config = dict(
    hidden_size=320,
    num_key_value_heads=5,
    intermediate_size=640,
    norm_eps=1e-05,
    tie_word_embeddings=True,
    init_std_qkv=0.0237,
    init_std_down=0.00593,
    learning_rate=0.00458,
    schedule='wsd',
    max_seq_len=1024,
)
Each number is 500 + 25 x the weight over its row's rms, rounded and kept within 0 to 999. Layers, rows and columns count from 0. Numbers have three digits each. The size before them is the row's rms in percent of the matrix's.

# layer 5 attention output (transposed), 320x320, rms 0.0795, rows 290-319, columns 240-319
093:484468526472497496481534488490521524496485480447504467468510488512487496510496529537501510477464455546516508510505518476532555541479470515502540523459495511505490496523532532511488514485506505506518464468529531530500514510477454479466512505
089:507516479525489508539470486474493537470501488492495489508549503530510438519530485483485509450528501495475508496517512505462486506537528488539480488491538476438510554486496538483483493487461544492506465491495472509472504533500521474500440505
099:455453492496463514474500490502463471458499518512475499513467496470516468462532507519501514530505494513507478467496550508490479517466468468484488548468506501547484511481482482499480507502509485503503432503473473497483544498410527481482497524
093:495505497526499507536481489495526475474523527516507500485484513457471523492507496462472522487489436468488493565487515454511513493550533482502539514516487468489516490474497555472529504526492514498481511516520513511519547501496496473528471514
093:498549465556447469514528500490478446477487474479521503496485474497473520498499512470527544484485479517514505530548502527503481456445521532434523462510519464480482529510495498474497513508480538527556505486491452490498529475493551478460475569
093:494541487521504496488498479524495473510488544482496538525505507486455471508496504513456518489486497506491512478443506478516492477504538472492439536501477485504518495463483484528448449513473503526502499501445484473494485533477492510501498462
093:518528500464537502527486513530479502442543577518520525508497547463472508465508510479491494519512481488504508484494520509502532506521541492484478516480513517471498544492514515511479579513484519486467495501532431515490487487497504527516509493
096:491521528492463487497481495545510480504496553508507474510499515519493485475535494509530492521469518495541510527480451499511540536492515519516457482508439543478513500480506527486501549496503525524519537494483503484462483497523503503522522494
089:511518465459497485485533495536507540463431464491484504530518496481448485480482469525509532488498506535498463507514500495522515534504465506471470504518494523513517503512507506481484496493524481485497455484493484490549544504502510515523430511
093:524477447510433560524512511554493477493518492456481517513487532481510534552480490498552462493518484541484477537534511519499516525522516455520515512515520464489524481500453528495465482495500517475472512493530560524507473518496508471494528549
095:523499487510491559463496478519516475478463522520499491513504455458487476491523514532538515489480492499500453471519474507451480532506489478512531496520504479504481446487493532497487466523478531525478507559481518511496513549471507514464528521
094:460525495496495523488481486517543562541518502484478490456514474476531512523507519526484487489516492479519470478510495489512483494524487495505526481478516526500465489483519510443522526495506520440494462492500478478530488475527520508483482506
095:495415480525524512483488526500498507475492482501513505551450477538460501479477485493467470525508495503461555521513512494516491517490516497531505490516505480498530494479491493499462551516561466507485530453486522512500492494518481448565457509
092:502476518511521480495510521523553466519499472515464511469489525479546524504516501509480493480528526525538509522509530477534456512464477497491494498561465517501514517524509501463515463468497519471482490504488498487509508529475516533532472498
093:566508496528483526522498491514530510518489510493501512495485527503535494470498484531469479505497517547528514536552465476523491480477488534503511509498504505446495536505545482503432500483509466530518480472478519531502503482501526474475487525
096:509470491516510497538538508483516490493499508519508549508521489513462473470488518474513523443482451484512518508503517498475552472518511498520470490488516522500565532502512495538525493524534523474507494470535537517498466513496545535506454515
103:509460506492553542498491509494557491486491485526502501475501497500526517536493498515513554487461597508522514472517496492514520485484494465508471529513530490484460464504503527528497485535491507552484500483482480508506467494495521543461501509
090:467500525502530524476458494484501498505465531500561516515509490475523519518482461512526529497464490529513518466525444508504544500509489496488476490548477497511500524515475531504478536534490481490513482511495529478498520483514508508538520462
103:491548529530489519501513524479464498534494506520489523466508467525527489478481556494447500499519496539547527505535446464476522515511511505532449497535467529494485487508511500560461456491494523468496526518446533539493521508535526534505495500
086:499497510482497488526532521504495514501538486503494506506528481473451454501485513507542503507507484560544519502515506484479481508547495492554494477484445463546488476495456477511502462502505532519544519497465490441525512496524492487507511483
097:480530461493465477498518505520520492479579496502473518519488513470478472518472515570486529487459481483502495488501559498483466463474545575509513485470527499486501536524480508530480491491488498473487496508504496514519538537496500480514512519
094:494523489545508506544497472528520497492505449479516455531427512486497481475517484526475550468490504503517480504510480539509498504531485491498472460467505466473460456503518513451508468482494528510537486494524524478508463491491538488466500501
101:466478491533459448514501543460503512460540490531507535470518506496488457502501491472510477505509548507516494501543536481481449495530467470494517530501516485483503498486510548475467555439496486491435527537518487477464469526478480482496452518
098:515511486490553503500449482498476516483496532496520520495493519509502505531464468475512511496495507540510537506482501531514503487485496521479479497494483512516496450503524505439546551511501507477548488545506537519496486514540520516500486483
095:499530491502534469497529537497516517476494521502518476528500480526513453467482493491478498538501502482474448446502552557506480507523459464521537484458479509480536499438493498518507492486503495511512496513504507484517520497479540519484462505
100:502494520514497475525473486485521533521513513520488491519459503480528500551500451463470472469494509543498492487471461505479481476504475497451529475458506516494525473490494467546448491494517500494553464456528473508479533559507497505494507499
098:505494556486490493448519455471509493509472529474490486484510489502502500511515500495525493520472492525472479545556499493463494487514467498492515481501504481499505480532502482521528522528511484462511509482487496506470494491485495513507510466
096:465489523544527496488489525516474484537424528470482508437496507493491532518500475534476495507464492537523475445486543519471532510500519514517511456502516462484550511502521532482501526519501520479511522510474542484516508545538468520492501502
092:499520473495542513426497495485481515499526526523520500511515492457447501463538481493505493498538528532483524451490463523516520470493514479486501477504503487460508486472521570537475481506538447506460520528495514535458482485481510498522474458
094:516539507469509499484517514504499502502467510540491510512455484481463489493547509470461520473503452435475506508510528547472507504473483521502469490505501477532491494462490489515489529520487486490537472495484534495490472496457474489524513521
# layer 5 attention value, 320x320, rms 0.0912, rows 291-319, columns 240-319
101:469464543551518477477556490479553488510502536516493525511486502496456561489512514506530497525491506489495468485499478487508543477500535532524527513502507515562471491539525460489518523545482530470476511488496553471528467494457501519458519511
110:517502446512509488500461529494515502533535493476488483488540502467434528500432483496450514507486505484494479531471480476469501509537493522499509504559461487506506479528545500480462497510518511487472531486484517475518461541504476498504504524
100:509468496496502479468497520505501481521492519505455520502526451515510481499509501514506536494541549485507467442479463517518486491432503526510437487499490517508494527488525488511473476501468494510547496483503506518456495484504521518458488496
101:476489521486483531461518506491513500524494479482507477489488490504515490461525495558454477522489496458521531530483497454499517539538467477561503513498497515486538485506509473522514514463505519498487475508482508510519492505517513478545501433
102:554469511438467492505473451493505519490502501523477471473505507507515478492503466487502497513440510525464471498508502521502516480486459527528521452486506494493490511495529458466520542464527498512509511472508539489493524477504491515506520503
100:476505491542492530506525474472517520549485456502500509495490488512508515488469519491518515484476501497478512458500480512498496469477478530514515486509536490530499511496544524502499467499523470507507454487490520486511562515532481477508580509
101:481514480533488484506522523503516547526515513477532518467471514470494521487535525498489535485504512484523487505535530527520477423497464494457491478509520468509498493504520463526529461533501483467527489480519496524515524435502512543471512507
101:519441510518473492503490476461476492519527516483532490470540497540517525522539524476542533497491490467522525481479471516501502489488486448563515485477490513507482494494490483508533512484471533529480554499497473537429494500513479522463523540
097:500519521512558494457475456492477498504510517514524473482491460496516493465510542517498473501489489505528496454487499493469502469505479526496484474449503473540483506494530482537520511473488494568530561504522457503501534468543509548501473471
099:496478474461493423487509505500502514486515472469506500481505506502539549517470505519522467466520480488490496530452507471548521498531516506479448527486487517475517523512532458548517522516501457479512497504506509481474563488478498507539503514
101:523472487546558455554558515480438460452474507501483506507513533501485489491486508489445514495474486541476524491502480494458490545513474518530481488501515505432502521512502498486484508443483514523483537489503563513442493502457520493477519488
101:491518535497484513506508495504454467512495518566507522499533490467502514540538479484519507472563469471507471510491524505511469492470513514495515513501489534532461481500506503517502448502456517504444476560503468482500498511508512541473500457
102:457542516500479483505515477474490525457523464522513492493521480553490491500518515518481486501530490484490506472493483522483489547526495478495526521449531482502511490453516487497475498507518524521495470473541506510490471465557547470463527470
097:505485522514467511497529491474499499522491505541469502511488485530495504503491514478528488481462484457456527488435514537498513469545525481526511495496482477562511495500450546491548510498493477482499558527528471497518516488494487513468485488
103:489515505476473497464514519477487516512504496484530483514500473523507506484514434494506525520481523496510498485467496505487492542471517524506472525510495468512420511483481504496468505531436505505491507522460470480492563518513504478542526483
103:504529491496462492498549463548501492495502493488494488504469535498464466518506480492510495498481450523469476500478487508459498514549523515518505515491490539533522554501508431497512494507494514522515567549558505457547514450517486464519517479
098:532502459464464480490541489531517492514496455485467521479438483515497455523499496495504500500487538460518460521479497480456527510500483487493505508485549491494501490509493540502553501500508503538494544543489476513479504520535541529455472519
111:530461460495531504484518521542550520536491524436493443499505559479450525517497460485527479501528504486452440508507506507544471501476487505530508471516499453489492479521478479466546511462506483544534500502531509509550484532440503492493486519
093:506485510502489489519484493509499523480464499527507517475485478495502512482523519496472505500519513473467479474456500531484510517493495487471491507494527527469498518493567519486480517542496503463497458503509505591514475495513481493532480482
100:502479535470491510482511488506524462551492474449529478481520520522506505483501500498530475521488499512509531503519530506547471514504497481496483519500514510518509493510500473485529487507507513516468481504471504469472471518516515460484476502
101:490480504498478477510497524532484467468505504507481517506555468511513541510510502506532454494514482458503530504507493508483480447467515519506511532482485533484513505501493504512524484504489466496481494468487491509487496498503510486484472485
102:477531502490556514518511485499526502484470524491540493517505505515480524491512527475529483470470497478542538486486482472488561522488524541507512483469513510542490453580476494532514481555525522540492459501493518507519514522506511499506530525
109:515512516458459490493546533487508511542515465500484484501539459480444499450521517515472507521531488497505510495480526485494491491525505497504536535489510531493507491485499505495457493502553504504513499480500469475492522434472460483525501506
106:520511509556509543514564479526532517512468507537470507475524516534493523495521526515479464470463499516521566544454469448512497493485516523472475494510549516463470477533499498503512524499468513485517483517451482486464490521521481487494501488
101:483504470507532518500528469509454487489508515490516479462516540549525490470536557543492536534516513477505538485525523507468470500501484517482545466531492491498469499513522499482529541518502517534443505532488509498510480449487508479533540536
102:504507431491513548496498497514527493510499510540515489503443469567496517505517507521493485499558527441512493434475466495546518506519518475508535477517483519507506506496514510533470485463463536543488480511551477486539545508511477461512497549
100:488506492470439460487510498502511537477515498520500497525500499545531494573518511504512517533526519461451516534520496495533464544489459469533464516515481529501525469509497516542483447424487512483490505490517467471483477485483493523526489447
101:506488510484504477540492493499483482478542500531492507488465501491553484527445456509513461474483483508471494520519529501483465507457471518503478541461507501524478486495465459472516533462476559461509506519481486484529531506538484476495507555
100:503456503546465508512497502470480518500503462425479469488544507514560519474447481564507495539505519492460488505483494440508510435535541510491516465493514469508493524511491507492494497468519510509519484497484532518487507520527498498478532469
# layer 5 MLP up, 640x320, rms 0.0928, rows 0-56, columns 240-319
096:499515504534515469475517529515471472510538496544468478494545472480477513499516464526508473513494483482496539500509480529517525479472506484462520518486501476446523497502463469478480504550495498455525464498525493483550508477477495502514501484
092:506524495512476475484465525537474537464530545547482426509574532492491459500497501514454462503503501440473513508491442498533510480541482514524508479523526488512519482522493490510466508530454468521510477511522494475487479512550481511552488499
128:491503524437447488528548478481465478503512488525519464516530487558480530455494495493529458526503529536541537529473485503502506526506509475486527484435486521460503522482499508542483492493476547496507567531517487477481482462508529511498499568
107:470481490495480454501525510519526530423499539526501497509505499474475479487538513533533577486529493534496501486468463564476516482503503502484484520495486482508513490484477533484483481480545488457531507500483502487514496461504483508518525501
100:525495515527508497511512500514528532532494492506497533514534497526498464500488519487472477535517480510478464470460525459475500441497509502497468516487458512497479477510504460519512488542520504487506494508528475517482455508504518494495496503
100:493505521494488495511476481488554487452481531483512495512439473506510467498471520491513484482549500507488517501502499509514477496475542495517493507504434494491489492493465501477501457517555470521456532463521478503560428482483502512504461490
086:467469506485529536491501543486470498489462533503539545484484513467552474505514486469510472481460476535453500483460473487529436525483495480478464498484504506516492519512501474494447465528488504508539491517577533525509475551476498495458500533
102:501504519472538460572502492525482492504540476466477554472493438488443493477502504524452498472525524506513536506493519511481471493513525501513493526488451482478504515500514498486566551501502487467472499480505501532460501502481479506504482521
101:484523537509505477473503481484524481445503469506470558498497515481468481540504455458522457504471498549520507517506508494507487494547532483517488493534534505476481503500472489564509479491528520505501459567482510502467530489528502544521495524
103:495488500477537477484480471543439471465509447513465471458491550485526515526513492490494486523497472503513507452551472509523514538480517510503487496458481474441504496502485506455457490479488535515509483520516473541541504499509478487466473449
102:494493501512494501489524497462467480495480509516463508432517527485477516482519471504519550519487547506490451461478547493491473504524532463487555485455536513497409481509499514495490494454512496518478556496510494528516509515505480484520482519
111:503525538516541492508486500523494540464501504489482478488481511483509490487478470536491470542514462476456514511489486497481509518496513472479465548496457497537517455518535493502510508496488517486512498560523496536524484486485515518498510508
095:503505484494482476482499494507468521507473475509474466472536496537445487452465479499503494503496479487526540513508523483475469479507477503482463521545523461529486475499523478528426504538558477483471508462516483549484495506482476507493535491
099:496511541492497512485492477500559474485464503532561462478541481531513521508498546478486479493545550463546466465503468476476541479527515544481557497504506489468481513513513533487513451469504502464538505534493499527471492503487474481463507493
100:511449535524533481485478511448471492503501517510485500484494548477532559523540522504504517510515467504471489513484491491467525519479474496461507520465489533484519482491509489509494486507499455433529504504506484522487477545516520524525498500
096:515469534487472509484481490506517474511497528494530488482474489525468457524494496533515551500468473479474464500474489527487537463511545544479541499518513542508496514470506568503454530502518526446481523487537523465491512491553511506538476553
084:536483524478524480472519477495525477498483526469528526506452487487536524522538480500506482475500498487479463485461533484533507467467508510523484494472496495513458549496519508491473519488515497479494487505518511501529454488458517538496482501
090:536477511475521474489535524478485509484498498504510522500510518490505518507530515516445540474466497504499510485504450532503507501478452486528529508494536446517458547501523455543533474483514465484489489479501494546496523532464465505521525467
110:525490507503470525511479509471516504494535527498495485508470462496529496538569493521539478472473489489512507511487479501471506524492503516514473503498508527510500560471470528402524453487493508484493495470493487486459559518524503498459448486
128:465507521506487483518483533512505489515534513529531492512488500470438484495448527508468480511480472460500507491509481532515470495502488495517441532494505512503507500479510472520548448493506464531483504528511445476528491506479520500486486507
112:483516531461538509544478493486473455514497494519523490495504521497537545463495480482456492508503524532461505518532485511466486538523491533503515512487494534478510498506473477506505468509503474475512496565544548503496493482467502497461482514
128:489495524529465508475525506489506529461500593504533529490521538468520488489493503455502483478532491448504513499540519491440497531476512484505477527463496511443482506535525475512516461521455482576481520538481501448511482512510550525518502545
082:487489562497490508545476559507508505516507513484480535467525497513559485525501478476503496495487521498532501485523492454471498501490512539467483490483481497506495497496532514501516501525526500448462459468507480518498546523471496494502519524
093:495486539530471547461554518498493498532510500532446471469500510462452484487510495500514574501486495486500489487483505487488495509523538530524500463455509476511492500518531534513495508509496483511522498501440515485490476487503497496528517515
090:538462485490483562487504490488472472525492509536503529494509517480500513543459505505539453553450510533496482500492509499515500479491477477473475464457522454498515520544537496521508485540516534505493492524488495483532491514429501501478492477
086:497502462508426510490518499466472474488501498502488500495511485447517536502508494483524524474483454516506516474492543524529535494533521447513480491506498512491562507516513483553515534465492484518529524525433447489509486496487505484498510506
103:492489516539503511511522467495547501505510473446480519519501471525542505500500515503488506518546463518510448510492512468491494532456480429489538550502505520503521510472475543505497498467503525474506503528500490490517496483510498533526521515
106:490501524466482508485447556551544466471512521532498491494513479479524512491468481482525492477498509497510507499540478527507547480516497495551505557473527470535493513480479509480524508502525534507488467532462512468498486535499466468478487486
113:481524499525473519522471515505436497489465511490513506515502520487513492462497515489510495515521564551523505507503499537499450507502526510469486499473513488467461466545489473458499553453506489473503502510497502486485448508464462516516484477
107:465511510461452484522514510448555527506497473511450529518466482483514481488476525518531486497529526486473518514498514533503507519529536485484476570529524510481471465472556501511480529504454507468497524496492517481489520495503484460519517535
104:522508514486472526525507510511512505481483501503513480492496546460447531518508550499486488513495543518473467506483510502498481509554508497504521514489448521511505475513526493540480499485541489477516510486497524505470507477450511477507488422
100:477541463457493533501449526502536486518482525469528552471506491493482530529521529523514445491540483518499505492491502514471487489485497499516525516515512508503521491461536498488536502505495520498486535488490480526505492474512473508500466501
102:489504484498489485521497529494482472546466503472532487516483477449506486483486505511493523517493481504463489542516471531488481491539489476506477528481507520465497469460452508500521467481510509481478462549491487478536477559480494476484523528
111:492507493507465469484503501495480525541549486494484542515469486466512555535428512518496493516520497505504519502506482535514478472493499509471495517531506497482527466489513497495481477453482502477481535523511485506491501508491486493459513494
093:563501492476513512446531496501478490502474463540516467486494519471461529516453494518490534546496514504493471465532540498533505540465489524532533455484492543527489468507519507476476500514460460477515496565532492469468456491483486476481479504
089:477538538491509510516526470464511463493513545464458439534478523483526552517516518485504472521490486495549486462509499479523481525532518479520506519490515508501483476499508510464471538514470478506483509543511525493543462463530514502487470484
095:494528499511519530482467498521510529526495483509523504508504486455504541519481534533511474538494517520485496496517518519466519528499509522502524505489504489480474538454479510449483543491492492525439482528448550483522501498485499513520495508
102:498487509509489497478501434515428502478462525484487534514488496479504474487506468506522516539552569519522480504525476494468506473435511494498541503465480475485515510528520516507468503501474559485476543462528489485528471492499502485442484472
108:521494543474571528484474512467483472483509474454518506471486495501493474493506526466487481533487555546474465487529483530489464542514522527487518491474562514506504506494468539529507470516485455466518518498483499449488497498528516486506510477
104:466517556464544476514485449512481498550496492521477505480477534475484489521517496515518524461447477498443499525536451540544480508494498522498472495437480539488508520516520467486473462495517544500514528535534481473503495488502520566487498464
081:471502478468504499469526546493505488506502486552450469501548430530537503509549508454483471500538540514492513470507504544483491475514500522509475461502494521498519502480496545521544509474519494535445506489492501459497464475517514486496524498
116:476503508543463502503479470469543525510533487493498509499513525522499499522461511507500530460518525524541492493451521494471533485520498547526536513517528486513534507515585537481506511500477481489496520532554542516494493480461481440499506470
098:509492464538467472457496529503530540537538486502522535506467511494490481516496482478508519530512492475497509499495496442491508536525521517505524478489492491524540485505539489502485428521505443466515526489487494503500473461518546482479486528
092:482515494523485455472541514532504512483479494497553519497528486510517506538486513474567505488512487478476512543495512500535495493530527517483498476536503520487543515479490472494504486476485558518481481494499494546528536507510484491471526441
093:531501529463523487487488455508471465513470500497483494499505506531470405490472513482468497510487520498505516522493494553499493539484502499497493500497498488523457439532490517501482525451540497493459487480556523501469535502459473525532484509
100:490505509508480468548464494502465497531511495507516539446523506467461472480501524516480521521496541473554476526498480520505509479521474461516469515505458530504533505490543463498458504476535502508500530528476506522514437528511500549520507499
083:468520525486507471489490526513455557495498506485540519468516506527536479501510534494456510528534471565491519533539491489519495470478563560531534509502482496567491481511546533535503489517483509488515507526517496512470494485522490466470495496
113:536475508525458523524535497481493530518461506464560510491472532473493544444462528572473449493464498464533510481436526476549473533485506508527520456475501521498519477505532479496510471494463488514517497462488513505462507501491501480478508500
098:486493491528475522503521504454458499531493517510492505501523463481499516512466447500463466517480503510504524501472517475473450505514518477536485519528442478456482534511517491520530499435531490542582500537505504485457510497504477518467493493
087:499487495506540495499519465500503511500482517491487521507509488496509510541514491516558516508491497530511495488534487478460466526501482493479462527470528537488477497507473463474502513504504506474537490513545518474503489531542509521525528504
103:451501539495466517513502516484519537475523491524544483507496520503510475487486554521514495505542510520492549487511493534524545489467506500459515476517510529547518496492551512529484508463463523466520519503492524485539482510504552499485512460
089:538516487494499493527424561513568548483477491453503483511480529534459513515500509492454481482486531523520500515486520495519519495505497465474471518495495515519479466480531525492480517519509517495524501514528489495520503525505516480503510532
098:529468521488508508508477495494506462497465502516519521470465460508532548485510498463513491561493519493478479488495543490507496481473507540466516526524535519479521515508522506516529473512534472503510492544471498484481545473529456524479502508
087:496524502476519508499524520506485538483478496506519483490491562486481462475485510460449508545500552529498501530465463517473484505493499491466493481503514469479523449511504504517458486493547540479512544523489498521479467522495499556499514511
100:505505469514496514482543468465505522537532512524513503537530494484501489508569513521472481507503512482513477496479515499516444500497490512510532497495458486471505537495481530497502542500536507520512529504532494472551541463471496522481549524
096:444496527483477454531537508486505489518561459486507492521523480469492551476499530471473500549492469553500509499488514495460506475516551463518516484487512470497528528511511538489524473497482495483527496536440498491541499452482505478441512506
102:470489500516515524540506482551459496478495456521505501525525457504479512523472470527442423518494536478466539490536469482528509515534515503506448491506448467494504487488513486527507522474464475487515517504483440483490543484491502465440465526
# layer 5 MLP down (transposed), 640x320, rms 0.101, rows 0-56, columns 240-319
093:545463493499496465473512475487517466484477474474508507471474516505513529473525510494500516456544473553533532555552538489471472534503539504523505474523510490469472519501540483446440483490532484503523538439488499499541516539516491513483539542
109:491440506473459504519487486455502547517459487475510460464485487508476547497541481512507465485520447476469500456491515476496502477539474529453513515514543484508556515496480464466490492490495512491497493514542498492482519493517459506469464491
147:495502511440486501475519469484491496513512507480505464476532469479495500459527542510525529503528489511487511527454539491473534532490522492505455453440549500491483517514495523541471509488528514504513465510483503507471446459512532462496480553
095:532485492522501548483495455506455511542471444510525530479471481536556504502487467461447476504485528467494489544523469478508509511498502492511512538462519486493473519515528509513520524513444576501526513498515500503474481499489531497490487484
100:498543498460520524490480504471499493457502467487481486533487492501523479523489483508514472494510468501521491521505517531490467500502517508492519535493522480534541523462534517502500459495542458490507529475510506482490478522496441467466515551
099:506523482531516529525498501474537450531492515491578482483532518475460484520539503502534516485429525518517542486505531548502465501461504512494503493458473482481492522477514484460556500474484496540524505477445543524526545525516472454499523494
094:500501518529527494477480533513529477518506475502468489517520518502496511524482516476464440495479530507564453517457524477516511497441512491493535489545513515493564538494503547492491469481494475472469486500523471479495528466483499519504485508
106:478503492495507487535486490476499514526509493477501522521482489494498498498499500499499411519531494489502512492508568489501505543576501489476451531471491483523461505443496506494474529470530477500491449525489517536496495532477544543491514476
104:497508501531480510518485501528491525475458505479577510498460519535560512467519526509517467496457521458506483498506496519522472501485496519488494488479476518521496507517526520501500535482518499527489506512464502491461491494488456502474522499
103:529547442494491518518488494545489494502487536482506517498515488496497482477511498502492543491493494447517544477508507458485480515467501514509487535518508502502488521480471463539500509489517497467494519517476509520453519472496470507491473501
115:483519482521521487506515509511477508513517549475485519488492470506485507469482453506514453523510510520526503499503467497544503496493515541487511525501508484514526478479474510532496480458504487463476490552539459456483538513501504511488522485
116:468497528525494515498464516512510520485481483489554495441473520514520525448468530483509504507481454526470534525505528493525483480499501505457482517460505471488510480501496484519514533502504511512536492511439486513521486520469524514539461494
096:481497520504512494517482506511526543473591551503448518501458523498502506477480488528509504482479490506508492454479443484513537519536510457557488540523456545496480503476489524490524508508516460488540483532480514551462487462474488549503498510
106:565512503496451489514539505528524496528503495482492516516462544538460525490482460473498512488429471514512509543453507482517490503498501500523487528484480505537514471517469453544491501507525485508466527516452513517488508465476452490502523499
109:482531547532541517532489524491526516524502499470477543483527519498541509470494524478482508509550508469505538446499519462510502532474511469557532475487524508483481511483489450513489493488523475474474479521505493467450480495480497470462519493
098:504517514495532454518537510497492521489506470494469492503524517522504534493457483505475481545495548498533525506467556485489465526475465477533439451505458478493509506513475478508493470482488467550460484494483496514489496455497486489477516515
096:482464504519449474537459510506499494487502474500498519519505527507485485498470497488492517462525472499544496539485486522473520513517498486466502505547542498462525456530456519475504531531508506485495518528533475502505506504485500481502460523
084:495471465479485531493479500511491489483491497445520499550478519476462489463524513502516459521525505451515467492522506483477545467514511515517492541496476496461524475520521537475495510462490539546486527524539465486537491454482556473479497498
098:505514467510497496496503536541494529460556499492530537463494503506454539445491465531508524532481502479506476497456490512525503519502516451496509473516520507466504426467515555459567537452532552487498500509523490506497470464514490522501515518
120:489450475494511492496507512518474499488509494485482497465521501477495458496486509520489484486469493499522519493510472478525526473507447485468506503470490461524506510479534502544534481482550482478511471516487531508512541502498437529515469494
121:488497502496509512527452491476462462478499490531483486467516501510493465484488560532492515462493482530489510503536498475497490478554492497460555521515481545485455530488506520511526504487543500502494521516514512506501472494535516482496487516
131:492425476496534516471467513516481477457533532555487512499524508502527518500460522490495447480519483532532490498516529511478534527470507471494515507454530488465488459489528492502512509503494490525493488535486524477529509515486488549516508526
088:499458493488521515481482459542449509505435474506486471492513497535487513500502535513564470508492511528520471484487502516484495495522495530530509527475513520518492498507504483501505444491496501502498494510508503479510463505502521500532486500
102:540549486482486489498511512501483476524504530500529511511530498472519526435485530434486517491519534515491487531454492495513482494542509543488464439516490513481519442494460468519490535485532516471521514454537494512506530510557551476505549500
095:516490579497565517509551469492502488506477493465530485540497483506509479508504498507507527519523510448515480465530488483532535469487522519495528536517480535490562525462432494491537552471495518530431473475506497508507500484478513472456482444
069:479497506521472504516564521500476516501524446514516485494532509491507503488506474517535507501538507493498479494483538474495526510508519517511479515526437524529514475479520500535532521469481476474494483532481438490523521503541502532477522530
091:503520555428504502517496478516531521490516497538508502475474534474495525491448484510504497491469508488505539485486469478490479470538517514541453459517468488509487503496516474549513516505457471517496521470499548488507490510510489487476492509
106:479488494496481508540485516498499492477477530503525519518501543506499504486532555538436523501518469465523521524486512506508522498499529537524490496476532532472486497469497521549472530497512499454494519481497502467496497547527523489535488458
108:493476535498490527480519502517500481522491485497493476534498495501498510493494512484478488495436581490532480503506479523482487497530443508468489481541481489537512453493529489541521492484493520512521507510496495533536496537462522512502519466
107:502496473505515494529471481473468460526479503497469531520502503508510493472496495514525524475506555506482499494515494458496475505520526490506485531491489469499488500503417468483518561515538484512487520528489539523477488508491514508505507497
108:491500517486499497484483486501487487483482499501514450502453508501497498477500469532486555514545480494528486508521492517498479511567497514482539473525486516479534480461532475512535495509511479519501489481486535481489504492520547522533516529
103:484503478484541469540520499495538538522505548478501485514462551513478518470534546466516502506525485520505483526474492478510491491466496553507536501534512523508528471497467469530503505513496460538514483496488447514501453551467516490476498506
097:498487489493458494483512536488536482449515501468536490461545532521505507493506505502529479529517516495487535509512541529501528438488475535460456465517534492486505477498522509525523489490497534504498514469461503452523506538548518519525497514
105:536573466485508502478486503520479484500503543494497495469537518504494515521549457475497510485504496509472506545521511514502487489495515519511526480501483462462489520515492480565548487514498468502552524513526500525533492482534537542516517504
102:480504481518512513517464510493495455502492474490499504467498509450459450508484491500517532488513513507545471460479528522482507490512466495482458500518530514514502528477438484424490518473508529474512476488471514518493472540534546505522481484
070:500520514511474516498510484539481505481511455520535488530528548535493491503514492529527494495488568489514504546483563452501498479520536478492472497490498559520528460478487501496515531479448520487501504465520502474491500480531512467445520513
096:489540518467473540509476498471460500524513485508520503526504479491524557512469537479480515468497487476519481458507483471489519469483498514517518520467480449515525508502509518494497502526505564484530505485486468542494510513494470474460516518
105:540515451541518502445505549535470444486458531505566461530472504523531501496504498499522515510475521499506474532497540515472466459543517527460535522469529457440491516499478505479466482503492514514465562505501486514486482449536498507519472472
094:502478544488501489480489513490524519496466519524501531504520494511526524545488541527501504479472473502472522541549471487508496479474521503514506506495469542450500470506514503477506512485507480533528500461511464475485520462482465489525458497
101:530495491523515524470515501509528529488537501488502523560435504521478518494485521468491512538520472521490491493523491499477516506488510486519494511502513520502499487470474500506477503528475469516512489463449493517523483537466420564484478503
077:480488506477480510490514510474508505508433498508508485475494511519521492487463506458508512506546452494476508498517493511514495510522497473521477491514523537498407538438441496568510519484500554487500489463501466518492522523510545430496470500
100:478477482507487508513471542451519484504492511506561479498489505496473456498544516470498485503490500463504498523448473498525466479509502492475557478516506549501514480513504495525527511478497520517454514512496458496523537510535500521499510508
094:505505451486486456474508482479505506486466453506513486487511534507476539483517477483473476473478501515501470496491484485469487469438460484509521482509463488448492502518469495504549488481492509452539489479504477564536499519504488507499516460
082:522492506475470497486490509486534495492506462532498516503505481513472525514474488469507517459514451456524515532488581555527494470489466477488494506541530499533523502472515490493484511489500520529516470501493500533522525486521433466507514483
088:488556524485468482503504476543454486499470519523568499470473487513522524549450528496489497524520462439482478525504528540509496469488507495507544475503510479545463476516519510506499494505481528489535489487502505489527529486484470475537493481
086:517478499464523544442524485467497518459492495476461463521504488515525488517508483490505513528540490509453533478551509489494504496517519500521514491498529463503459509506514484516512466517473495489465507479504508517499506493496496545461505482
075:515514498499506481510513510479512497468450458557493527502472499541511516521513478488567513456493531499480526501491531493487548507528467491465516489482505492524494501486483491555514508502503498474506494517504513496542522475521472525490506483
123:489509524491513512535495533525493485514482491478461491502481512510475496534499524503488505492488465471491528521487481514531428498483468479471492539480477518435540485518516467441512488519501482543475487500502452484541481486449485525503483501
102:527563487500462512499508487493525494549464498540500503460544481512483504468537505451466510491508508527497450505482493491530460516512496482501483455516486568507487441520531504480521514491542485475466511488452495493469512502481486536503498511
094:510490542530499514528490489515500498467511513552503485497422484526508462494495487526482486521531526518482553536500499499521524489500520478445509491511474473494522520459534472486502495509473504488529473522524438498469502555435518481519504531
106:511524543481470494563493482478520481537539481499498511487440509547487512493473487528490498501446464481546497481484542491482506514549509508512525517507512534471507528495529490494497507459547529499495534515490479478469512474534442494529516473
099:505513487513485497516525468527460469537517541498523550492503539435519498467496478462497506479499471507509452492507475471476472528497458492483501499476521514473501530479484503512478502475466503465493478462497510490503515506497470483510477508
106:470452513478475446529496501520472485503487519505521500488505513472486478502491495534512456506504533519505515506465443511515523530532467465488503497478438480539517496478501480466499561522511481528497488533518491487504520493519510451487495490
084:515536500455480500456550488509508543491477507506466498494490529499487483531544476510481513471493463521503491522490529482524527462484494492490524521501499486553463482491539476479497543517522507534481483476483459523517499532560490441515518524
111:493507496524510521550491478506502493512509522496497461487515500467501491492466521455481474495543548500545512517500471494475449453508509549493491535520489425524506509519496496465515488495475498485506497440505482525536471487550570462513477492
098:498485519481504500511530552447525526509468468531497494478482541505497528492503523539507512495543451485539488539449529489494539460501464525465504524537525479522479524505465494505489471484506491486486502487505497508545451451507492477469506510
101:499465488498512514487491547489503506534517469494541499541502519507483443501508498519509482521502490496505480505520536501526498541526460511499502464514466476505454494498554472501493504496536513512466469459494526495505519517524532548456468536